python train.py --n_layer=13 --d_model=128 --n_head=4 --n_kv_head=1 --head_dim=32 --d_mlp=512 --vocab_size=2362 --activation="squared_relu" --norm="rmsnorm" --norm_place="pre" --norm_eps=1e-06 --positions="rope" --rope_base=71500.0 --rope_fraction=1.0 --qk_norm=true --attn_scale=0.255 --bias="none" --tie_embeddings=false --parallel_block=false --extras=["capped logits"] --init="normal" --init_std_qkv=0.0442 --init_std_o=0.0442 --init_std_up=0.0442 --init_std_down=0.0442 --optimizer="soap_variant" --lr=0.0109 --lr_mult_up=1.13 --beta1=0.95 --beta2=0.99 --lr_head=0.00732 --grad_clip=0.5 --warmup_steps=59 --schedule="cos" --final_lr_fraction=0.0 --batch_tokens=32768 --seq_len=1024 --doc_mask=true --train_tokens=124900000 --steps=3812 --dataset="wikipedia_en"
Each number is 500 + 25 x the weight over its row's rms, rounded and kept within 0 to 999. Layers, rows and columns count from 0. Numbers have three digits each. The size before them is the row's rms in percent of the matrix's.

# layer 7 MLP up, 512x128, rms 0.239, rows 0-21, columns 0-127
096:496522466438508529487506525472527501521472555492516495502540513525496506524502517495489484478518531495507487495448529516486475529463477532524495506504490487493429527497472502483504495490531469487498483486469578468486505455491525510480524479471538488522448499508513505493454480526519504471507495491490504494491510553489538472534521513516485507488479502532456512508501436520500514520455
091:463491514472535539463475471473544491518528530504489503484514527500547470506503516465494508478515496526516530536477542532503509473531512520508440531466508469446476486508529496528461517492477532491494517556494507540511494532514553487520493506522506500482481511475520488474499473504493520485513507489490490543527500528520523442511469523508468485469514464502519549500532491543495485542514
106:508463484475489495514506526488515472463507479545482498485521526552505480525559459492520484422479456515495508513492512468486548548513521472505501484493503528520457495513529513496517524465499526536514505499460496488507475506515504498494476491500520511510485488490478462536444453511505498516466533545499485489487465493474502542481519496515482497449546534473495517534482474482507512498455
105:495433501464504508557497513505459481553515525492508481555513458509529519483489505468505477496540529513463512547533506509498541495508478495482508478497496502496472483523494506472499504525517525534563468482489484538527471516519488495508538470528497473516462522476488501481484538489544508513502495533450522524527547486468505509509518470512517514471540478533501469493477517470481474517529
091:488491523453522496543466529500514510479482515542497522513483489496502472532479525522500516542499496488509486514518521507496468489522481534505545487442515506538466508531502493511483532474494475449526504509505490475514484501485502522443541506509438531448497508507515525469505487485489500519470523491498573532545490488486500520510477499494497496512535535466498494440483429483512475487506
111:523470513517468511509477489477520484549519490514496500503508469503518502523508523504496486549496521470479534467508535519458531510531477490438490538498500505472481534527513522536479503491497495493515450493497525487535497497470521538535506525548518474492520466522505563516488498507561472465511475523513477477504472504521521443485508437477510478495498493501470508523512474481500481566516
096:526510500487480514500492517487500492493508528516455484525470455487519474528485487522526470462479517503485493521557507485500495445484527487517465511554476459474517475504508520489488525453532509531553499461473486502533484512564516509481521515481536507477465473489489498537449516492498508526517480490525436532495514517517529493517450511491463483496506501495479471482523528474486488555507
109:491507532472522481542498531485496478480477507512468470467499528510554511502529508511506522502452537535464474531549495490494498507460531566467464514470507472477522510525554477471516512486491472526458528518518489480470458487523476493519558482506511484499511512543466487474506496458491465488489497545506505464484513546494510488533515496492485482486483466538491529512510504522511486537500
094:529479464489498495490490530490509460509481490494490488545471495523511450465513498491520495463493500488529504484493490529506477513541483483520506499491487466484543497515490499486451495530526507492489499533503498491510505472498485513445485533526441465526516484521490531504469536514489462539555459501473511524549557509457519537493459478545472500545508510464473496474521464454501507502482
098:490481470491491548462487529503497471512499512443519468499499511530500491491561460507514504482485508509460505530472509536498482492521495464490498532466516513526453473475498506534463501486428530541486520516465476520484510485533485518480496515443503512478436510524529459482498492502483485499496525507503488517513545504506483462500502524493540491496485512498459478513487499508446556512461
099:495515475491540487453486473475491475481513448517490519480529540439528484477541490504510508508459539484507475463549512532482499500515496507479464519448450485517521476486545470494519489507498497519479547523515482492476500480512498501472535492460515501473509475466521489471456538529495493501457484537471510525516503523492554506483521539527527519488533512530507486467514515516477499467523
106:483516506487495502475539511494523534492543502455535492492497502512484494516522520517515496499479479510513529515563511501495530415527479511478469521572432494518517463486476485466508532483549506506546503501488446533487507531474479497488510522499492482498506489500498485516503500434510503536495469484487482506530516516488487523522503488552450536524507507490504529480492474495468465510507
102:520481532489473478522509513478502522495475506504505529520508482511490500473529533481507486510518514468438463513530450504482526507491476496512502521486503485508519466507476455496494514524490541475497472467502482460474483536506476534508501519489453500483529537506482469443509507456478528491492496542506540499502527444520547517505472496537497502445510472524463503498560557473485497475531
102:524462523492476533491478509490473495496495529479457517507478489465466521493481532508554530505535530489462547501513455488483513474506522490496479496512529546502488520463456506517547469544486545510495488529483547536527489491519542498477503512547503464467508504541484538520446530500513510497523490503495529522510488490529520503480480515473514477503528491487486432498466473506489482534485
108:480483503476505478497471484478522476495528493494521514465488437552456485472524552519523527461517535503497479579515528497511486499496491485485498483490511479531479523513475517513493503534490476507555533471503477539494497517499502512480543505528498472459527490565484475515458463534499498542508474478528495507516520509503492534482501500454477510528502481513489504482525538537466530521520
112:540533503500445498497490521503552507486534555484498490477535511502489519479524452506475498503509512516497526527484470477479475509467504539460503529541491484486496493501517516513508479524481512506473520529447489454522507497517470471542468512475450485478497485563481503468485499522488478482518457512510491470494489529494496492529458530484514463502542535463481487455435490510514516486492
101:483533512482491540527496499492501479527507471480498526522480520522520535503492541455578500508555495482490491510521479495497522496479523492492517485505477507501486515505491507467492455481511515475497469464507545523495471512528513518492524536498460476514586542476463546533508500497497509464495483478503549533491528488476508500501527505544489492482517504517491515467475492459516509567537
093:473483528490505547485496484512482479470476533503458514555498496506485497468469450496484496541525480493483523519495516467517482498476549513504490491487460473505516486501465514489497505515465520507473495474532526496487530529543490493455524501557485486522528500443487550500506502500494501529519466488507514496481494466446523515528509535484470453504545466498440454519520479518516480517469
108:529516476522467543480516480504507480494525487489521481484487513529504466464507507490514456476462530474498489526499537510512548529460516521473477473505516498470489495441521480477516517453489506500536505466503515518518436491497487521515493489487530464507531480490525449480476476499487487467488531479509545520524506489474488451486521507557536486487494519463468492545527449529516517523522
093:529425497493531484501534492559488498466510461489504513496512500477460438482510509501531521503506520524491457497495493516520515485491515477526522521481509517457453511492479500488462508499529483567544503511470516536516517534515567499501525509503502509468440510506526470456483500514484504465522506506485483498524498534457496518497516454505463499511520511487503528452508495498480506525537
110:431482493465487472479528555500508510536532488578529527487521489521482473474504486499541520456504499496499487515503533522476494494452504534500492506486501496498492473491528458449486552496529483524485496481522454478492504492531518492519463489482509501535472531543536473497469466481508499530559478532486497484512492487448470494504485514481500504480489470500509494503482531488481452479508
112:512497521520487508488512502473522516491489530481537481507477467488475509501499526491536468504479483514471526507515548507505512510490495543495481491532565488486519519454516525471484458551501489506511534512471504487526488508526520502537501544522481440481479507512509478486459500459496495547538535494451500473496474467543491539461515453478537519497536461530458519491482495473493487486465